Weights of a small GPT-style language model, trained from scratch on English Wikipedia.
Size: 16 layers, width 384, 12 heads of 32 (1 for keys and values), vocabulary 4096.
Each number is 128 + 24 x the weight over its row's rms, rounded and kept within 0 to 255. Layers, rows and columns count from 0. Numbers have three digits each. The size before them is the row's rms in percent of the matrix's.

# down: layer 13 MLP down (transposed), 1536x384, rms 0.199, rows 720-751, columns 0-95
# up: layer 13 MLP up, 1536x384, rms 0.166, rows 721-752, columns 0-95
down720 095:082128132116128113065128116148153140108131096118099106164097082156119155100108134147158094144159136118114124111103111121097123155106114116115139132136114146092076117119131135124156128114108127140137107129142135147114130130118122146149098143110140121094142129107135145121099147107113133114
up721 095:090137121131163145146126134122145095148108123172130129119127103126156130138106125142149144141119156109140083119139107163157110144157111121125153126131173175134112150124114091113130137111081153119148119075122140169118092147089164122141159100157143092124164131102118113130106132087151084105
down721 098:133104131123079115131149112144153153126104117109128158108160147107094130121101104100092111134144093151114135139173112106092100176157137135130154126100152097129161097095131140099148139155175111110122120126144142109117136096113130111169096133135161135149137130152099101130126174140136172164
up722 099:121124115102124151159093152112082112129094140102099112119145139124152155152136124148122110148061157163163110083147136156101113130147147093163087098145112203148153102136115084162128156104110124131175111196145106119112148091137104142109138159119159131153151114119102127112103162123113105119
down722 096:138148110106120126144108122156100119105075125117138135140134132113136166125121145156131126146118136091094118123100126100110109132132095071115122129089100112127114107149103136077125119086161127160115099147131111154110158160118123126123081119126115140086098093126101092138123100110157071113
up723 099:101123152132115155142118120089147160085162128109149099127144143127145066123110148102069112130132150097119172121150124142132093157118167129164110100127116121140085114170181090116113172151158061122122128131125140134118104160156115173153125117122118103120108130103148110103161105080144137144
down723 106:159114096115122165129087122114144145105150166096151076111133134090074079099105079112115142146152116110122134145093140102133133139104126121108139089131124113167058082176186112131174149100159113095115158123113125136076160131129117138103152105100103135124152136072165143136162140148135101153
up724 105:106101117158163089137120101098103135131098109161095155117165108148138119140108091113117134111097108103141125120148156139134096121149162094123120119103086110110135103102116145174185102115099159125166086117098115133072127123110119098119127129141107133094138139166109083100105136131102144148
down724 102:138138128097113077113118103112171105115127080132149086101115139115123093108126091140125163158106118124146122132133126125140141147151115117123153144156141167137113155114125113139117133130091158159133116126107130133136103092156095124149117082137123124131152111154159132134071091099137149161
up725 099:152099117108096124123107152148135184081124151153125079121167152096087118145153103150156165145131124103114160138100101099108135088114150131085155110154135092117099102110093154144155113100115113092120163120092125120153154099087167111125107096122103126144122114117127157132132126163140105140
down725 098:126098145097087110132149102145096154099124127086104142092132139104119103130135125129181143146163126141156124108123168118143120148114150187141100138080162100158133127119117141145147147123134127136117097149129172104140099087096103138148121098115072089128133145134148140125103172139121141158
up726 101:150158124149079142136165074140139114114116140150157133115116128158112131165133124144141114106145144133107136110119125132142118147141104139134122090118104135126118133069099113176157097117117152139144131163147126140137097099150113096147128135131113122116157146123119151070109111135125142148
down726 107:126111085136106117102131115092146174172113176126130158089101104116111160138115144164085095151097124147134124127107128146136137093100134147099139160113110097104153117147110150155092138113160191133136119119133145123088074109172139143100160141142108118106125074160114111111151164131103093146
up727 095:092165132138117091140101124108139098090115112134161151137135149113147103166141093116176139159144145158117115132143110091120146132118153110133129117112140138110200121151125081136096106152143103161097153126136110168173131096176134155158152074105106149133120170112137139165125128103123103170
down727 101:117124127166094128145141102107120125136099095094158091132142138141121088159127193146080114135130129110119148104164157128053080131132120105135123157102112090109125129145168112076114156112108152085120125141136114106091133148116092148107099116059133160113136102111136110149109138178132109125
up728 102:123123116159134109088144138122155088147114121088086123122147108126095110116177156106140179094096136108084143156178118120132127104148147128115146087117135099140106068125116102094118102149116171132111148179104162105125138110113137122108149152079131099125093134157117122085107139129157104112
down728 110:170103103140150140148127124148129112085162109099121116106115140102077100157141107111133176091132135093123122141121112105109150099150126126135122105145155075112109127137156101099112059125110148123123074128167151162140122095118125157140145162144164183105064159131110115182144094128127149150
up729 091:122114141110104139159151120149129151089139119104157093129128103137082114123135122136140109156127149167148137152150121118164124133114174131110106131125084155125094105161130105149112151161102122116077126175140144112130182112103107104121115101153119134117131166171138128123165136135120138159
down729 103:164135142107124111161142128109145139191096138132138079150098082108113129153099126136099133114091142146145099147154082112152162134117106159127174102126109145101152143103171125106134155081129106132149127120142102140154134178122115148121129141130129176150109132108149126151156098084095117128
up730 085:151144134104150149147064134128170134153130138139142161139139125111130111142105083156106074119115165138101105121130104142154129104132149137109096124149099107126091103193142109095110129085162151153067139141147134106103095143118137147124129080149138123098137148097125100130117127121131163169
down730 092:131105088100124105126144130119101109130109130107149104118116142115149135110147087128091125125109103092088131117095074142105096166118125134126113151125116102161140105107125122128122088096142126104120118122140128133120091084101160101160137150139115127116108111116099102094154095145139110132
up731 104:139085128118133144112110139135117089120121159084112113154130131126120096087130134118094144140121112136141113160124126159122118132097085126084132119111098135127121152117099131106155138140132167157117097121150174079111131128144112166131131123117186106109143181133125083121153114120157112183
down731 098:171106108092095119098157134138119140138087098131158127154093133088146166111124179161146139161150128151088107129142146138127108113127112171167181159129128171129136104086130149104133132147133104075104083148134110140119121158080165115165148186104124149114119156091106137140160119134132105090
up732 101:136125132132131138102153146163153100122164117120112121102112132138086153135131122098136146153143143119135161134124149133119158131142107141123133091151157108119140123141167117120139122108118103135167113105133145183158134147139135140117152123139131143108171104158116113113107061094121197153
down732 102:129088123140096113138126141163127127133093108124103127121072120108115139099121191118134154120113150096118143125121181113079119126103175127160134148138077152131159083102144137173139155146099160168112093157141123119087147129083111134142131106159113102129168091125107109093137120105117115130
up733 104:161120131146142132143168138174086144151084174124120121124133104145141075144149111171076097121118113142138116142181121139183106129126153124114124153119080140130092165105167137142114151113148106104138119146144135149092124125137119145152136122121113132138119130124111132172156136095108106118
down733 097:100133148117111120122117143098136135120154151138179119124079166123154107132136178115139126119131099109140101146117114136138134170126138088117104167136132177133107147147115117136115111139107119108150145116098145120151127093085123107146120143134082163091109127123157140095105115140083121137
up734 101:121154183097118139106140174105137155176174087132122120182125127120159112129118145118142133137144129114144110162156131105126141130127159164132157131125135100149152119126117100105090092143091114119130092127131127140121171150083153103174139158141150119113076126099164155108108132158147138095
down734 102:104114139069101104099137121164077127137135064137099125113155149161105137100131143084140132147102147175114162094148094141158146153149076120149114111162132106156120131108124140134111160131120141145091140144140119156121126150141146138116104157096110121155165154102139118114124117098136136150
up735 099:120147099124091161191136116080128148147108135123128138137142107121100134125137126160168091108176103138098131107130166144128115095087132119118117128147114137151093093111135080140139141095094161123157140136156101154144104148126133165140134126105148121162110098156099132139151137152126176153
down735 101:110124129139150106103099113195132108164145094148082119120133109113118102127125135111121125147137130076157122163131108114168068094155136163115118113103096116102140133144136142146128149113122140143125164105134122132154116143089099079056137115159120123132135171106152112127155134155148141090
up736 104:146086137148138082124145139126102104111155134079196101150124124143097179146145113154125098135111103089126124125124146130115138176172129130130167110134126138096141131159135082144084110146121117129131123118152142123082136051086063130140089120134116140125154092146098138094103135058137164165
down736 095:117128167155107088138135092151153093085099153120132105091162093109152144121135180094126115174112144112112136122131090148110152113140099134106108116120134090117150145117116143132148140157137108108123109122115119111086125152139166116116133148125166151089099092147130132114144122149110171184
up737 107:096145147152087111129134153134079151125082161123126114095119138173087108069129121108117098152136135148135124129108092078080120118196170105126152158148155126098136090143156084147119113097117125127134123130159123118095155100084110149137114146165163114161147137148145151148158094109106103115
down737 097:125108094162159180126117122097105135102127139137139134151120116130145114136113140115116157159143137096130120112151134117147180173111126122113109083157124149140126159159102112143123117098115114126174088098147090117125090126112099103136110120163145110145088073155128158163136095118114121124
up738 086:143155126164125126133128125092091125110119131147105127115155167164172118132119100121094115128115133113131164081134093134164172140146142124178111138166118086117059138130144089123103150108146121121122106134119108112147166152143121119166143139106147126137133118129106170108103118127107141097
down738 087:130145161116132182158145154124137117143140140115128110110125134134098172127168130210109175150130093133138178092107139133123104147087144102118128137181140157097143114129143132172129125156131126173160118110129160117156136152131114169115129113152144143122132134143170145097182126102154112110
up739 098:135135142153075107144116121176160114098107113090135114145150154139110166078075117126107139132124135103108114104140152115140119136117108116107120152092112137138056115107107134156139131119067150135094123132135121141106160118102157071109110162138104128154117135108143111024120146119127112128
down739 097:097158141138077133101087108128116111095120086128105133098150114118129114152104101077112150160128139154093167108109111161108149130120131131117139098104140097116130102122123074124128143102123122111111126133085145144133114096119146115204130136123118124114097119158165122160117108146150093141
up740 092:165143102161139101131141137134105161117126094142117165140137095140127155161114111114129153120144160115065143157085149074109087131092164147090131070143118127138121150156152110139132141152171067132113133121137131126154114157147112106163136133126116123134121108140092119125149136148118133134
down740 102:125121101102155072127131134104122123119126105149139134144162144099141119137091120130125144089154109167117145142096169107105143142110150151112146123084081072127123126113134133117142168123131107143148078080143136118149140127086094116140110102142089176143116110177112111084091108162119120121
up741 090:098125137120137090074104130093137114112130126116142197124157179148132137145106146106108173133150120138097136129140117165135158127150129147179144122146139159131144150148144139124108135109125140138138114124122202122097132094146123130128128128135126133078132076150085159121115131142118124121
down741 074:179151127118111106136137092094128103102079147121118111105072113141075140161124100145120132087120136117153119136107123111098117117110155136107114144108178149135146119127118144147107120141116085177149107120136120134147162144138126176150118079146162133153131153135118082124124090119158138144
up742 091:080150142132122121118148133116132106124108134118157159134135092096117101152168141162147147123110132107125122159149121152088211147134117155139127154107115117125169133135162137097112130097150136130103131144111123144152127109161131074130138148116132091158132079113147114108145144109162114144
down742 090:141119124127117146134137121134158110090157104140155181082118106116142156089126100095152114124151108114108106147118153118119090119123145150120157114132116115117118185091094102098140126126098159125111186134076132137085171101106165134117082102114091118095144175140153104118157137133117119133
up743 108:124179108129151080136128105136115154152114119110128163167098116148133073093152090156100176083135140104095095090159113112122086096135125130138136123149130116093138110120121098117102112086112124125167138106090154154149134093141130097160087104100143116133141102053154116113155127164103148151
down743 094:106119098155146133148154121131144077107108112131140165100107183142124149147084117109096109106166157179127158173126143125112136116141101100134155119117149137113108153110133164135108122096124111141153112115124142126147129119108119106114163140088157127094136158141099135089164148123116157088
up744 097:108145160121092091109155137123139158132130145153074122147132104099149091136133123082127128103136148105098124131125097125150086126162146143130140141121149128118166171103138151145148148149149176125143109165159149144138112135162101120120137152115098094137117154140146142140142183119100102120
down744 102:102097113090122120128166130108146117158142140112127111143110166126117122157130151139141114112148148120138124142113105154147134121107147152117177105129138146175145124135133142116092092150111132097121121111112126155147137086097112133124065119131093104138143092150122090135138082123142111120
up745 097:111121140137120152148134084141108128116169123117096073095094161141171109100158173128136113121122121149126092077118138141130128163104123124133079142146170160082120100131094137128125102112110119145147110119137121098144087154155121131094145116179154116112154118077094134095150137116102160166
down745 098:164118096128129106105124150099153144109140107103121133144107165176142092144106128144155149127090140149122137121155108148111099083081136105125135156111132094150151102091155108136079129107116096130119125135134097122129137152124157148115127068138142124112084150085105170125110089147168132171
up746 099:108095109125110123162134126156129149137117104091140146173112132123117107108141119130152121146158159109119089123145099130146119118134155120155104156145109146140161129146157124165082150128120161100132073161151137150108133142094152122174105107131127145098139128111133094151152131091107106102
down746 102:164162083150129139141124085157124139097112129179144079129133144140148139136138135086111149098120116125130114103106105109156127122108115163112150139114157102068130138145149159146105085125140124120136101091104124121129088143106152055111164091121153101137142154141152117074099136111126114136
up747 093:136146098122150111154146112094099128087162112125136089174123125101138113128135163158095125156145156105137136108134155112142106106111100097118128100141110170121099174100137142092145178116091080064128097162142134149114098150092124121126129097155155158115093123140159077137116131144164133121
down747 101:156160115164154172133146109109131106113157136111140128103112112160079110110116169084135122099108090135155155129109132111086103159102094128152109142144109128127097121096140182149129127129138135156128097103098138148112135104145126138103179135108095152109112111156075118131122158149119171116
up748 100:116148175104089122122146078121145163107143133104077124098103158165081088125169131079119130126127131163161114121114133193143145146132116136136085159158119164124141106158195172129134094120117133137131150141132118095143157128118124119155118137086112164124134117113133152130128147124109177132
down748 096:139134175081120110106123146163120122116140115153109141139204120095200143121127142163143124118109120121114145172103144097131120126158128171095165093098187110123064165159069087115163112138088148119086118087136110117119131121097114104108087145112149089115124118135126092126141113103114131136
up749 115:100139153114102131100140131120139123130128111133084155117139118128155126149119133137133151124132121142127045195124140096157136102142119193092148162166093135114140082117125124155144143132087158114131109104133103149151151165117149115122129115132165149131118097084122159141116131122139123131
down749 120:112129145089118124122104105103156112119138138161112158136128139116137127138121125137131170111102122149126093157113115115130134123094126142104109116154101093103087135119144145127136115158172134094125093138154101161112159152112120093118093109108155114151103131095138147147136143118102101128
up750 095:170122133146136156161160121103136172175128111130143133111123152116145098173122090109110146145155098115141129139150159146172112134140135106124141115139160104092127122109124137126104101125153164124138097109073141100119106123102138086091129075133149101148136112103148113076165104097144122066
down750 103:119122097098139116100161083126125150117144096124121126122112154162164105143127120131160142116156114134122130093094172137094089097108154139166086066122149126109085151120147113140084148127128106167127102108120153089105095153130125170143081136101111154107076116077113087091134145134160113098
up751 099:108118106104133115130119137120117121079086128155158102137127154102123112097150126136120157119125136123100138124111143105146104103158148065130101150147133130115171156103110103100130105102128126114138133117129086127115102122147157100129113125166151122150136126101125150161114116098159129093
down751 100:111116140169096129122108072128136116097146139136147100113139151152062090162110128141134130135089119138136149079127125164140153100125101141126155126132128152141113091119069120121086107078135110135155129117132169138138121114122109149095136088135087081114127133100082141154112139137120137123
up752 095:128131140149177159096102129145104115136147115092122101119107137142178133125132125125086126146113097116123174129124154109099168085138111164113143139153189086125110168129121153133152127169121144155130150112108145146106127143115133116142125126092143144176140112072131103125139099151133147156